Part of a small language model's weights: vocabulary 3132, untied embeddings.
Each number is 128 + 32 x the weight over its row's rms, rounded and kept within 0 to 255. Layers, rows and columns count from 0. Numbers have three digits each. The size before them is the row's rms in percent of the matrix's.

# layer 2 MLP gate, 704x256, rms 0.0478, rows 309-363, columns 0-255
093:171110106135118096092079158153173108106105099214175156097113091125141110145167140164089114163110151104137086076117121124175117081110138147150146088133058138100126149171142108140181155121145125155174122167079154133061148061149141122141171086140095060155103169106140076092162148139155063135125100116141160143156074122101157150150098183119104114123098083105167120125074138182114141072173142139078207145109101108121125129105139092104126074171109154181162144127113147132103119098136085127108107131088116163125114124204104137130202180174095153155094077113163121148116121122132141131082088096099112037093117125102099185059107107155090134161177179132108150134076071157137081104150163122155082154107159137128122047143135123151124106136145082101149117062134132111120201094132126
099:102185151136140093122160112100108131121120079062045114070114112162136140127150123108121150089119144142146100113138076125101088144126150149153102120159149145115181113197139134104161132144102167146074157184058131112153113109110138161188107149104144126167126110146138142197136107136112195140144135142164126083081073086091173143145097156141151158121139159150109178075175162116115123183202130170102136110103062155131136078099133192116185134061157147130088122171107126074102130170136128104129094117141116104109201083094180191149071117115090185160150133072148122116145099146114183178189151128169195064158081098146131174170159201165126132157104112095160098125114085133145145162146168151133112078111122102092088144157157095089130140107072116108124099090106127134110153092131093
096:141169099141140147124084125107131091166155183181140129138082107135136184133078151098105103087150131074209158168191165131141127210144109144124113148155119128118122202093088131150169113172170114120146132116142100111132086096085133165135137136108021174123108143120126110189141164124098128160100159170137098163153080086181126155122105138132113122186139146180068126096136139064144181141111114091114158081164105136058114187115125101180197096098148193091124091173060142122085129121152111161133134124115152124099103113138126125136195143154145140169105147118098187134092091111141137147136109083148123144074099089096087119138144152126124105139196120171129118114118161151139102118214087114142123120077092115118138173154131121162066128144084148146165078076120159128150097049077114
111:059126107125157139164144098145129095119102165164148094116142135124113166140105184149163183157119167072145164103156170173163124180141108144112165194141131134186116130099105102192152123135109145106123066113185164131126119118136100234129126112122136099105118108107124155110087145131150158174162154108145097196117129107107144136141139106136134062170125176061115120167109119145110186129106141164107118175127121098102133184136099131137125062126154092120146033158163122160144103138114085158142124112121102146159120159117117078079153147121183158148166124100087093143031067133101099147072127044174129145064169162126159160127106187140117163089092065133063127150113131092094080124164059117112101163180154128186122137130128108140108068115123167091147118120115142110138120114067072
094:059121123059141140101128182103091175172153118079057130167052125133185131131144072094149156107138124101162182141118134105164111129158126125134079113180139125122135085126152174138141122206097142138126160158149138135144125185144149095099198113148099128168127065120100131176145129095143123118181112052094143080161166164082123107078084138111142154120155169138170073117101145106112108129143132152119084188061135141074135107117092096090147120136122110129112091128092131118179189169126157081140116120145132094115158163130131127142148053140134143111137162147217146118116108133133090172107096128158121146156076152151118094191092134150132141054112110104088036146105170087158154086130135124080182081177112082166136191186157122103165136094168087116101144139113114067145131133146133
099:146168118096084157140128099076152108077099160090100166148133137111193117076117190147187091162151163153058117121128108109154135135158108146137089126194121160108113091117150106178074099165125153114099182151116128155155184211090104084164204098075117143133076115139155131149077161114124121122126176162138138140139149133097143080128125175144115093207089145113129127131201148150149143152154098126118147102124145187114151155155108148103158157116101137121169074114142159057133156152129148133131140131116134118159110134181086102124058099104119146120111143114181113127099070055081109132134045130156106154076157175116173112139086091142055094118153151152142152140109120052126181108168141118164152132119169122168118139149135092128144088162158069148141113178170157204113054155132124
106:150080188144091094170170118098193109155141117125149131123138117129130081072100147221039131103120073140157187097157219113150126140113117111084124160168161152163080180098160142117121166120093152126101071134077126066070173078150120132129128152141123104126079123131128092096137184087132127129120105150112118125162083100158114105156084165087153121100147144195045169109157123130150105186115137124152125159139130097085068091089130106169142121131124113133138069162145140151109157164151141121112125072107086124162140143159172125113169141155167123078169148106100169191166177108115120132110119205150143146100136102080136174160156131151111130115127155002152111167092136136122164112121132124146092141155093073144100140102084111114121115176137065099089092133138169141139105161155118
100:141182114158089108124202153145135049098158107172130123111078104087234128069132085139119113121098146121124105169144144086121162183088113071157169139099122133160139095127090144144156153156143113141113069110132111105119161134124137127175130147144081157107107093151147133157106190101108099134146087160131100071097152096116120103173087186143161119135143121088191163133094146081179115162143132131144182063094124131164082117118095118166146116086152175154128121136148080201140120192095151130130101141105173110150118138171107075165132158113126130177138193098100107115105095066115102136146200112083133129104157078126153118145095121183084195151116110108133126161157112145085139087059092114086095078158120199109123085132130093108179095132099157138183105117160174071087102106092161
099:125178104148121121225156115166121057129115120123083101180152160057136105125113148132114059136136194100134120104083103113160157130158139160097127120106112170154176106169140131103091118134162084181130184204128159135124122117190123149186130128149031141101144119134136121191109097112069125105101149151126130156134124091071145138169112119162157090162228094135138129161085173042122118111126144140134124084088170108140127201191144068139104077088130124091100099097134128101122152208126122157178176168139176087160096101093091081138148099121126208122093111119117137127092192137112116189129131088173117181125128140144163141142125157156138143117152119136167146139169116132081163147165127146131147161140145162144137128099166117110139100128109150176102099153049145141134140143091151
108:136111111139141042149149055091141144064123137115115155129175141111173066150150092132079111119154147109123113123134175164154149123107133187139164119178159102156096120142112172134097149118165086085130123165121172086104130230110112180089154113145083148145125111112150090038119095123104178116061090079191162117080105101135126187122112093084139170142145122125121119125098177062083142162073145165095190137179179129130144132131105171146133082118126147125150147118083156133206126186165141152106138108147109105175114117142117164166121162150155142138101175111142075130131170148148138161111116142161119111064176124169094098084069121152095127068144110109130153142123085090073030176176103095135146141135077123143113118172087079136139125095124110121121135160184167124157139134125163
107:109174109085163175198043192092071113146138156111071111108172130105105166146160121142141056074155101187116119166182104128054103125135128091121153158128152137140174172129127146118171133172182106194106100161198187103114152120139126111115161088150130172125124070130164158156133168108146164106141137115122104139125102125119084071158175090093154165153087101109156187134156108161114131123119090140171109074126148084123147099118095093125105097156162097145103159080103096104189118148115141106142172113172132088163151190159144153131114105143113111140093116109117120062123163133104078205130129134097102119130123174153131112133140144108142115074165143090083121164093130122124100153161081034142117105193111055089128134111146116131094182131102075143200083146132157102112153119138079
091:104123078131139088126130138147167092141089106104172106144152131129086185098153131105182122090113214189079122081101160132128175096102166150158174197097152105121107161135105120112083104103134117075108102123135167136110116139138102120138116141065167131144178090082131088165148144096152167112137109111158065099056083153089131088154110146161162131125148096095128084122134115104166129163154180149151187153134160147085176148166132159156100124165142061105111125201177133100128125130117102133088113148142061160125143104084117149155153110090094124139124174080174092203179109171150079121129129136124162148122137104125162141126141121124151133087047166119130171125030197133119088065101106177160114119161155089116145122151124103158083144086157183070115108210129130078151129159134095
100:158164149125107087179148089152099130146141102126180181148162139124110106077092119120146092151104111089058102167136150132171076148134135137122155150153091065123123100081134122167098175095115106080116107149149176133134157052132123100147139110110100149138101116189188163107185177114116132169133146159131166131123152169145146127155092135109184106158138110131132121148190163114106196152132148154103163068115101182122106125081114188139105073107186088064114126102144097147158125146104142143078189060100094198120138071186152058192140145117114136141136119126125169139150124091105099120145186148162132174145141106138178159142129115153079128108098117121126124169141115056095112121122089170104122131199128103137072172129194058106158109107182107091123092127138180108113113168074053
096:160095120133072121182154084157143148107121113104147113157176134076155064121140177180215097176106070090111148139140135138124094142143052161106134106169139110129084131160124041166131175095106150146133073135134127084153138126159101141152159146107146134115124096111117126179129124162099160116136118147177216128147087150076139047144091054088135103164138158171144142148101227171147130100146113173143149136098101186132140129120115112153148077093126094136105153116155143224141141187133203167146165074066152129137057103116115144115111141143118072143186107114071106123114139122147105170141109094139156163092087087141109139109137120150140170144126114126125147173101074089118139168135121090086109121145172147104161111141165103113125083151169105185094126148144157115120153207142146
099:130119136161140095225154129127175123127177115191125173102154133123079097117125152174081095181119114055088133159169152119121131165159136187161102147180095166219141064129113135130133146172085094141103134140160141175073153178084162172205083162103125113114159152211120121123169152124133139148088129186118138103145184179108177126129108112127115116140088171115181107147172134104112096139061119081118100115109134114121105119073150162191091115127150170111156140144114115137121072143073102142177123076136106123106190098172130143140122111178148093079183087108127092115134060130151118128160096113119123170086170178131159094132111065176144145117179125140101164146126144081109137083147138105111115124173164103117104092143128136049150132089152163121124158098130194122167118103144102
104:103097117144150106138167124145156141185110080142208161140092133094145076152136147128135141127119094112112087086103122151165083148178135168120096147094120164177128114108137150106098153122045179142077115128123140100140128157145120138156130135127150056086149086128125158141138111109131055124154082167097167117063143097154198092125146168089102110108086116131065080143141148134125143194097187124089153201158113135143079122027094166123107098101123136123158124171092108161155146142107104135212131116157093154134102149113164081209106122143126136168162088104104095112098100143102129204137151140152097174141193132168059118135130092128126092120177171118138166145149131080199097092145127176091113163115145145115161171097100085117096146128144067110160094119125188089139151071115167
100:119106115136155134089115126183080152097175119162163095123126102103066123116156153154098077144054138129067100158146107167167086096140098145061070146125148186188151119138131139162100178167073106152132108175101124139161182124163124054114115111125069130161107111120124164153114145125127100075128064130140098192130106131076095137148122135124128144046143169147107125142082159205074159128146113052118111173107116101101117112154123084133135076175162166081112149137192065145105122115056079142136123142110081090098112082103096112163171061089068182133159080128132093089123113086112082130142138130116114123142121118140121108068085112111096151078116113105108133139117097094116131077140088145176129173091147160118147103109102072115085129168154125158150124106162129101067122122067170
099:136140173117111149161126138130149097249101067105129146166112091165133150127129152100155091118144147120123141185150061107140167127177155169115093138138080163126186127130083116124163105119114115157129154126157134107110112191164152164110164142131143095122102099152166107146077138076144131137167168137099139142109083089121169085140131150150148016126109164059146122135097141137109136138071104083142066110153123127116169137114185170056107088087181123067166158094088121098155079171134125116117107140167181169104188163173138106154167146081124115177129132093084112161154147092112139138193086118128099107165067146126139135143110172135168142143119134082120070110106169150123129180112082141068130082129171128068120119089098119158154103156108101150113074235115125148159118103126104
104:132120158099105149137106170114155151070132160116124132148109108123111146143174189154149106163180106090200126139119120240109139054161142137075103190128151153138146113108131178130117102157088068181116144137129114108062105170074089186107137078094132104143102130142132090083153167093190094076113118131167140118157168145136148090136106091174133063157092125108172085151099175164111104129129146133136102122098132058153075135091146126162143087168148137151169099107121131174189105101158105127134176145113146154116101112147050102161103081096086054138051152104153107125156181087074147132087137136149064168077097155120091139104091126105095135128170141095093086107153060078151120110095122122124123146140122147121154109110093160123120125067138163118113089165189167138150133080130119
099:187130145143151093095163082185145173133184060152072075136145113080093097063133150156098061118143171138113146161120153080140157164128108130089117142152088091134127158098116193138133123136140177182115093113157164127153137068169122193149175158114128065104130109128135091093146158052126206099130128112141109084095124139204179116139151091121074147115063154159063082157077139148145141100142151110150163136153099076106135088106093125082178158130142155099132126157112075117125100116161171132144179111091090066138150094147088150123119169116202130111084105125095143154108098134201149091120046136135141111085097126172107115143135135149154129126127127142163162150124072088149087147158107085159069104135186131133202141133128125112108162055138101140111110118116135153147095154148131
104:133084128082139134216123134129110141141167150126112145082147096150149099121180085116124134171104145121164186079185077130123162103124146125157085127142116123147136085100114202135134176095055087109119147148148139144147076160151159150126119129120169107091129101112102076181167158107137194117088072065182143110140103092146163140095121087091135101127163118142089080128075154064103128102156084133151111113117099089119098189188126156082128080077142183169149105110066125104089130145100168087171136112152159098142082164153142140144145109184062136190113112166174183133160134152113134160154111113154104127123150112113086044130129138222204118110073156170127091098139105122110086150132090172141105188125133160125192160090102145124145148086079150107123096122134113137165118167115121
100:143164094047141147152193142155104169189115124087041124168125144112141061122130087113168119179094140155117162094136205089126107161146131111118073123115179121108127161088097138147136120110134172131098135131163160172113130169057121098169117107114127242180135109140092175053156113096149174110200143094145093073128118131167146139154135082154161146094156166100122140167135086120117101164155154116105190115132182121143158157154105103184150098112143103161151088120140114141119127128151114111109171117160106135045146103095149117156106101148111102077095139080089143184087098105120099147106207150154148145142090101140186147152124110164138177100128116068085144171126164132145114091108095127125155085147132104104094151161153160146156172101091070081119158166173117124106195110143127
097:163105132115191092198138132155084101120147116147115161189133120106126074108083065158107144171135131152158112152105153136137120168127125193105079119161132114147111107114131112115114157104105141098192184142150078128130128160088105131206160111161112162095119108207122087120169060112128121097147146099127157157140145114155178129126111145108122129127101059149133080132135199145097112136101082111136128096149125160145139116087143105182148122140167143102123161097126155130105204158161112156148075189179141115105116149133141104153179075130099187137094100128085138110152103126145069162170090156166153152111162122187130119164148120098088200118168130157154110160178097081028093097117116109131144129133125146147146131115057110132109196112153093204158118138142149002163114112155092
098:165107154164090087109133081184146139139164104140124125120130093095155158158124144148135090083155163082140151145153080088156131192123137148109070139194157110106099171138120140161132129137159139159123095086094107126169184138173125174082134201197130079081122129138119110110119111126090146135136200114133143166132119098118168124179100097165108106157089175205041142124104144108158161114157157080095163149132107095161067089079137202142108154110087147134123092136130101102139138135109108108119107117105095128182133116138118103049155127178149163108171128095069147149073058090135175078132102124113179095105092112077142135167203121127185088160078093133140062100129101116106152156144117157178095094105189133155108136104135094141140140099108088140122085097077129132173145134203092
098:188162198172079124088161107149155123139106114059100111161178114093086099137094142121119136077114105096131051050178119139142177178124133142126186118128104117150143108149105077107130069088149094155122107077068112106111165118148173120150169125100096053110138128160133138088162127145150127084106048146208122080109107117142117102118185145092141105140106106135106146169110143151148088139141177170097114187184120116172102074133058132167165126197128125092110125190107119203173090163171123121084136139106101095168112145083118151096131195144117073101148104124136127119138110110191211164121146163133161100132123097157111139141132128132102140102098136128122163149124095171161130118152155107142055186153101159135124071120169147108156090069156128133112164095149152131147145170119155
103:101160159119144142148150170179084175056108128074118125155133154164138130117102110119133085143137074168101134087168212126134112080170115185152116120167116166060105089126121177086177156098126113139161111157110098162130138116081121116136131103163111165192126143139128162127184124090228150123076078096132131072158166070143120133158061171135095175103102095124117135173129174162113163127054134105076120131123105157116129164084134171109185141153171196146124171118139039146158138148075108115152174153148066135172108091169149090099144086129127103096130119126097139045102118126177103135100142153083163122151119156138088106120116115138155147134149073152160168158158110090101171179051116092120110094133122133138139111124115157138151133148126098116127120035112114091131079115154144
107:112114151183117122132132187140146119136133160126197159086136123087129123147124193155132148153170075162058109109144140130118100177174109201150121143108149157117143123172146128210050175113161086103084130141149158160125124159139113158089104102154131046114088131084138117124133193123129064126130131166080133128216111152119181093133192118111135076128125150156121096091168161103145166119140109158163115142100169053112142128102156184142133101108161165111141043121090079074162126151117152154126151118110135154135141122090108118168126153152148158089185058166144150125106103132119089176092112157131109139113142137143077106097153109075119094144130129101121128193171143121152122085112115127105151104156108098093173132066166097094128069136202121094086097202169141160189081167113119
105:197116089127087101171143044131124127186117133131068161144162048150130091211142101130174138122142171125118127144139142135146124119153126132096165139177150157157142095149125107103157102145086139146104137123092115166145139171137146037159194205115183172113094114123154108180126127142148163122116117135128141136074102096116139111179074180161129092118151157139082173090140203119109113159109161159120109218129158161107172147099166152142098109142096143167090069156152125051095100168122078130082089140190153143067183111105152136137095144100085108142132130075107155135130125121090100129147170179189127166130142129181123110092176126094122116120096194113148123119121177106092117116115134090103209096095080125134098146094126105112135086144139106144129130200097152140167082160149135
108:160174118084134152102136130170088135075127110115153156121159073114105126189132145167122165101158087118069111130162135119117098111181181114094110155126129103134142097168125172151117092157108162150183132044141146114104104079168099171142111096126097089116103156097127158120126153126152129092141121087125129113145116123077155108130088141092177162158046174154124100114104132059109100125146155170118141102173102161143115161078090143136062117151118115065128119179051142187142111145114089135124146167109139098151084087170119079072024094153105157104143098131071108112131127135192206173095121114121153111080152183135121170090117145125095136112121120130146227169154170148147130114180138154130035141133117108119092167137174093135086111143148117091143132139115159174096134195133071
096:187085168145174130155179141173123134105171065196115138124093122148114096077131151157125135112101085159129086053159130126125091183149061102109142106128096165120190090118103124135152153110090189124155159155154068128162137105158150117184182063166111126124134116157128176120082140139149136153143142094127134118162122143129144106123159165131137105103124191113117095120142178143076161166145154075099131143101084129179138157126107114111163106083137191123224125124112148157064116162076065137166143185098136145107133140130071116137098155066082132128154133095110144109155124124148097189152136128086160130130112153170130117111112110132133224139187073098119146152135137063092088195112157098101112165101124196138175122202151092142136105141044147142059124092141132136130125154131129
101:161142102159207179126085177121161153146072159180107122119154097097120067130092098110079177169155148122139104128134132092139139112134138135143095075108046138124155139112144129085079077106112102100170121158128104148108129135121228190119071133120111206131123138156158145136164122140123099198139141125101146120122080108092151135180113111183111048143145108130156116124167079114126095095123141118154137137192167075074163099151094185134165059095112188198161181109113129083106105114148113170111157122130145091129087149146083124145137094074148171077096182108144136144094174113122103121136111088116086163159152169148090116127156066038150127134141118086066120129096112130150083070101140203141143120114165078095144119098106159142137110095164143126138135149125139127170128073122138
095:108127167106159161130076173101147126165136078192120131209126120118098108156183086108103119116155179130155138107133116133120138183091079144154115091147162149132173143127141158127131146134169159160108098144137061125090168080156115076128121143118161122147171128159148136152106085175043164067110113082129153148134157183143101146138131108145137088137160138105150104084146107217169114071150068092146112162116123104157117123158149089194192111155139177160094125070189121068089118125165132125148141107184098100142108129120122121100169139138092123100142104104177147073218185075195087154173183082119132118151134122074120075173078095121179124117159085107121198170141120127079130150107107119162109123111183128108185123089097125133153125148132176124159144139133152109108168127145189
097:122146086087077098115115114127065160116101139086155142100130128105117155170107131134102152095142121161148148079133191134165105131125137149092106161164149153089161102062137147134051137118087143112125098151203169107140079113213112114160084114135143172138076121113158123123155167109151127113122100097166132125166167145036102159155190111106145113111059083117141102168156094133160119067053132138115121167083100156066110094116094140107149074154141109109091101105163087165191176137079200173075115169136145132119109135122140134112132164116126141131096135202070108126116170166132061162127130157110180113127103117084094108214119083162117148135133090135141138136118133175152115104187106127135109098203123178152161151104118134113127074141086105060158079133141186146138096143079147
099:101144178125105066129081086180146093102102167141122106145142150080131101138108162188093153123136154133142100176113116123023159160104122130123186143128118109209134121096148148138119140132140108127119136100113144067138101094133099171090087125105150147086169116123125154127113166170096149101177189135144144197141101099091135138148100091138213094099114135160085110119061148120162129096105131222117191081130093096072061191126115122173081075044116144091119112161126102160153105153044163174121116090151112102150108122080117127128176114150164117098098101117083052146131139135161115162179131137146146151091085149129101107161116156214183127104122086144179154126110106149133129133186140120126167106162099165139145147108138089094158146127103138113162097099150151073168102128145108
107:141164094114224132157121095115116182116081114107140181108073036138111113152132143161081097163158163069122130156133159161073160084204158138203157255140123124105155129123124179180076109182122109124129138126125141113151127127160141146097098096032171152104120099110122162134137138141185136175139143126157113114110086120101126131127109073181098164150121140131130075120153095104177133227128148170090082122167158175123089154125174191108142115099138114091140085113128126111153112156144162069105129108152134130121204165125114128114122148072109141123159151089146151154076128097129135099193168126182157083130142118129157122091150126140114089044112158151164111102116124115115140144085109175118148172114160132133098161114103129135112090127144160112116125118109151121191178140136134
094:127095120131118098096126149175091172128121128204136109129140118157163130166132107102169091142141172126151138150154076153175153124103243133109093115158086119144198087105134120127113114142143139145181102106109132138139122143083146110103136143101118123084117128145140107115191117087099180102089109104187146112085149070100159151108154178150155106094170097105164083091113135116122120119127097159145082118079095082182194185113130123092053160101137156163190109150146117046167134144152110115103107146062156074166108106174089097191093163056140154150145122107133165173115166113159142112156138157138116131078199146210033167116110178168143144105090170159119128121121160136138142115117061083142076103145129123098154104084121138104186145133129142097132191104132142121107133155159092
106:201125145081140103130090156201166176125184167164113162178131139116072109120118120078179153142106142112096166131139143118182123060137148128122096154137121109120193150149132042142117127151164151204118085157177158111078125181156086148155145105148129092123124092082159156125181160083175124120155140108176181140124159125137149108111185101161133059115154102181149070095194132053107157140112177132133177152149134084155151175102101125094140085161149081107127143141077098143170085102130181101105123117082074164121132148201146113151112143144059092128130135154132123105122158169104073160087149165151088119084189146184131149115105072109149100102109129079071087134126184112105114145124119089162159116156171096141090110115125105141116126107145156129140120124159165129086100123155071
090:176107155215117114136146170125128130132108122064093088114058166107121097130124100119078089126113116147155127076174128200099081099158109154164131131133178093090181092138104144127122087115146094155109113103120123110164180084122106100155124096084173122106103127051157149091126132141122101106149114073088123132179157129126089077133132113138124086126064142106156138135092132176102081134168140117082141088129186158116112096125180189145091089113178139103083145174120139046118101145134191138164100102159146073096109121110106210156127151140151116090088177112158089044144122111156146104181153148121109131185124154148132136111207167124118070124088114138102092123082124132073086139127141113131065094158162205115191066128095115149100169133101112107144057134134116134113116141119086
091:068114146129163118236117104100146116155096099160095113113151096083129101154104150137173109106151086128144146143102169147143110218147093178071083143185157163196163073139112139093074128122078155110124108126169131089120091130199074127131143121102123109111128155132146096106099124149127059112107191137095172135201129133078138116170105170198129159084084131203115092168175126144129124116115113099116158188148117109143111061065112136172185083133111112122102064119119141071135113142139128178121165152117135132164105061034118152108143176139102115123093152112073153064124081135135111099142113110134099133101158153130092157096147135132181152122155166110149102155113139106178114111170135161123148153146112111175130176085129102192126091070090112099111130153119168139112153132148087
103:154142120124149127222120097115138111091186136073179120156117151174151122118117081145074177127165162112125149186082105152147121103102205204087118104129120085099111132183132136120129131070047094205143149093137135157182204138123122211169097117112134123075132143179121139088145149117134113109121113157122174143105101170158134112150063162160170125072085098065106162090149143136111074140111097143113139126139107193160116130121088175168147130145172168131094120212166148143119148160106146117154107098183170091171149111210143103089127113167153130167113169105113150154090156097129069140085145122198084118149103180170129156110122091106149093105145130099183076120118124106143090137121147144106162116179149091133066143124088136106101170110132145141094141127124125095155153096128111
101:118149130150074106160108164134081105127094165120167142054137072094157109126114169124085155143148126105155110135120106132145078153147102152141100099174075165161136092150129170138126116160146170118090112131101153068198152084112109146178180110160078121161093123120145111174167155132102068131166166108063163121149156095121157097131059140166139119104148126143131140133171111173135078120113112101134141127077095141123097124130068135129107144111105159107146166094182145115121037141122148139115152128088120110113081126139124110183179229133140128156098151109084186160130155066148108087117094065149108118144086132127124134200087122142113153120226120127136065204078134151113131134136093103059116086112078086035159141174151132111091128089127122110144119117176178066122130129163135
096:160143109113155121127118116078117082112070187141163111188113080127061101176105142144089147102155089133212114192133135224101105078147111159156136159116105142155110128136127098144179140122139186208156102155121147091121148127143086130091129136112088172082125168193125200146164110096142121082182113117152130152104130123118123077165110118166164158106150139157118119081102123066141055165105134157117110143120123136098092098085115119133174143160041110085117121141080097182139150148120149138132145118215115096113108136082178120107130117129136118077158089104075130078137144150143126130142144091142108078103182153126076147184149163121090128096112124112168094152122109107094090140185094084115143163157049117097178136189151099094215132146124161133115106093096157131123118173117102
100:152151144152168167147154136159141106069103116194164148139177176083202141144118162128105224162137132130153157131188088144128159123141104078141143111145088086153183087146141162097141123176118140147167115108118160140109143129097139145080097155112122117187140163119121087061197157144140120110115095164091171129112134063161181190151113152111138102121077133118125155151171059101106152129102108133114143105143144121160128104143122124145131136102121178145052099140130126191115110135114128148091217092132160160129121096196114088160138134122145195140120103116075136229109086121055130088154138110095209074124155109147169140145122149111106137118175115214138149073134142164138075100120187078182109124116128118150120092162124116107134090126168182116107122120106165182163158129124162
102:220162095127160140148093097109197140114142101139131127160157099103101111131146099171065131149080154089106123131124092165180133126117123157200108146136128135138140087139129094104121150208147120088163101100155107169129113166117187164148157121166222094086140147134134097152164084110136124130112106151104154153177080051136114194111157080088126093105151162140152128111098157114223152134078118120109108121166053159114084125155153147129119109142132150140176110089114160149136123131078139132143121106126191126157116120142080078078147143100127151137145117128134139176060170106178142130169095115138140114069141127182128055106113107101050091100114145148167156139155098139110161194120132149105118174109151138054102118133159061133116122080146198171117138150096157108187119107061162
102:115136157135165129125070127121195139115153102143131185140113083093124166128176132155169118124112121150091129115160140116154157168121113155166113198129076156188135087131131127190177156114108140113174080120138123081098152121184096215165131117114166084123179176156119137098116168154133103152210126125161138136102155105090128082164159156138120119117086150106096129078117157130120102119110136176076187049094105160117115141118110089124135089073099157078137090118144094109136161137135180159155126131162111093101110065143156101098171101146111053095164130104127139175123070123161104083155112096176148123066135143180155130149190137172192124140111131150138101144135151182114028110133170105139142154145190104135179069142103115076153079144119155086095124061105143136129137078087080
101:167113133077155052126093078159165118087123112167165137103118110116149084152149117134131136212177134084167116135103108142082101123150154165162129158121104121116111125164105194193118177147171110144128133144098140093104105111093153110104156089113167179124142148090165126125135119159180075085136055110097155163163141136159170087135088157154106098169099125175149100124139130162115198137121079145087129095110123162076149162125071139088117122077197143080146134119122106144127039149158098110176123048151077104129066145221087059127087138139084121064180138135149180184164106162119135128121133162190089115118121127164136116108128119117107100112149110133097165122170137115120109126127134083100140168101160102119121058179133128061116161111138092156057121100132144180154126095133109
089:110130136173150166171205124135113108064196146107118140097182134155104163093141125104117110146136118095124105092097165160128099135128099154087128109129078096144115086118115119130149187114085143167178137066138112113152113062109134105134111050189102146133190149080133146098180079100121194104082104071160107104109114119148074187131120134112128156134181146084129141152057114184124132068096078089110146118080129157082126119154058075173155125161133128142142111110125109171149120065099132101110127105180091137210103118135142091090161113163169113102124131146084136161147125149163145145122127113106187076123156133133138079089107134107114184133052102047084089126090155156079101106088118137141077164137105113156159116138139151053105098143145162119132166051165115139089125146144101
101:176153141112110103146088112108139072156093167153079118087161094134101098096106083150134120114148042131219095113179124129131159135152091133155114099148097142153200171117097155170141126143120176127079164148146103059195112177054065103136139116084130093134100146100155189148149133162153144142112157140139138118113084111153111115133155121113130077174106112216040132120138103120131139170170139144103090154147148106107135086136117141125141096101108110151097167175064103107191141177135117174167150113154132125162107129121138123181146126088109111153132072099128098107120105067115157136121106133202191109136089127155121155178132136089155141109195147201105153128151110131149090164162151132106172115059045084141184152159178116144084133157111124115121115167066146169094124161110144
110:189137148136139120203119100113144106131146173161128165109144112164140108108086111096125119083101127089171138150160099096099089174091097104078102103173042120129058095133106179106108139085150131145048089149112138061089085140109060116185068143141093135118104127155096133194123116137105167097174134228081127125132179159135122164150125112122132116104089152145125149170141165208145094118160118150135091138128113118139081156102177098127103147121094117144126175084150104130135130148185112102151135122138114155121141165124206122123058120157058166179106174128121166145167098127067127114126135115143059088075141125116204098165134133124121156119187109143130107111169111056094145165113148060186170173089131113122151156117068101148112134117096145159183136149096114127138126120158116
098:136162109097087075175090122159104199059129144115060137111109146079097110123150156110134059162136106137134143147089122124120200140139199120133086137114078130127104121179132154139143117142141137116077129188205157139122150161133162143125150180116151171104106179170095147143168103061175170131084121159141148144113161189106077153130088072129153160127103138103171124197096124123085077133133112163145179114154136095114104136143095143159183123090142125064074105128126087124197118185089186106131193075188130064063159117127136090096146107129148156156142185160149106107154130185153132130152132149111164120114130113145153116117129148115128085168129124184135135169120160108172164096119161140123109182174139133158138100206156145074157155116130160171172168078106136122161175117157166
107:117138165110145080117100101075132096121081091127171120094058118080077131171076135140169173203170128157137147127171088135118161126083068129125096123166180117108119148192145135193135119083148115050122105178118151109107073134087127183096145160065155126178074150123141160120134167139100125136106166138092084152144102079125191130107126105167161118156124163123088139138173165128176091150174123094179087070166107168068136145160114131156091091084084112110143080163155102071120138096108125151119134132115149135131136105096129136135126155136143129218083122142114109174110121106134148148165130103172101119139122124149135114077137070196115125146172089101111084113116147173092144122127177156124162093120092057100071128110121094134036090140168160083137090148128181152126065112116162
102:152097107119113120148100129120086147106153076106154172134160156103119064135146141170084173088135124101161162134156125150074132175111147129123174093099084120157136178123126096126164083129163175107169190136103147102152126103173124098120133165174165166087081160201126106133144163113128160117155142146187155159106137137096118138132112121165187165088173148136053120151073159145066176128060141162090088143102087183126145168111135115106099111127121099149096119113112131119113140168170101113067128123135151128130131106168123068107110149129155065166115091133117146184163124097147142075149117193162125120094182137105121194150146141119128136126163090142127143118104145140041145180064177063194177141085136162141177112121124146052168063092113179099077062143121157151199141108135133
097:192101130059141148148106117077152101140135209127112164131123088104141113127127116147134099115104084179120138093121131202079140107184101150124123137162177154129086123174117077184151123135117129181159140163205165115146149117104124110087171084137179183106083146138136100087141089124075120115077116137138172170126109094159154084140140109112188126110153153167066108151142100125131136130154136107151122149102124142069104161111168130138166117163153134175128147104114154149165116130147060187147145148165164099123114174102149152149153090146117131142074125142131206093081156122100107100174161127104160046085138176209089140163109147158151161150124148122148155167185123084131104155146087109144210104111163150120096182137084097164103125121164033149131091159093168181131087101125066
101:093061089089109107160167189115187154087137112120111099148134103083127098094170083115144055116122110122153091111154153140156098104165098180137125131127097085129146183117149177140121154199216098158125164065160122142166154115141144079080129056108110129042156144124161133099099108179070074118143125187133142093153129143064137145170114129192084155111074125109132200110122104111100143123087156147116214162193123091165142087141046184114143111170116140103097155134143122137149155120108106108174129118154141125173191100143109124139154120158121090175103127117090094087180129145107124092118124100133070093108146127131105168140078159124145154124151159087171095134081120075112127134178184089152187133155141119134191142118096129129147114170129161100120096142176149120095147109104153
103:124129142143186113115116110126165149083144189108164182165101088146093137148072187091101117118117101137086099095194158111107117124179164123110117107176109189117106076139126096140117083142124120157152133154114120153124142134131140167157128102144106096118107130094173072178112148145110085106071111142128113166094140107102109049159080155075152120153161164149129175137112153137169108122048096132158209157151182164138147102085077093136124118106103195096111151165086134097166118173135062143132132149155178190174172124152151119090130190100116184151145182095120119145084117151095132160170114105149129149140160073153069101149142141113115132141141109148164152182123076086102198206131145161091068086148065145097098158138104055110057117119168152136170098123141145101150122110134110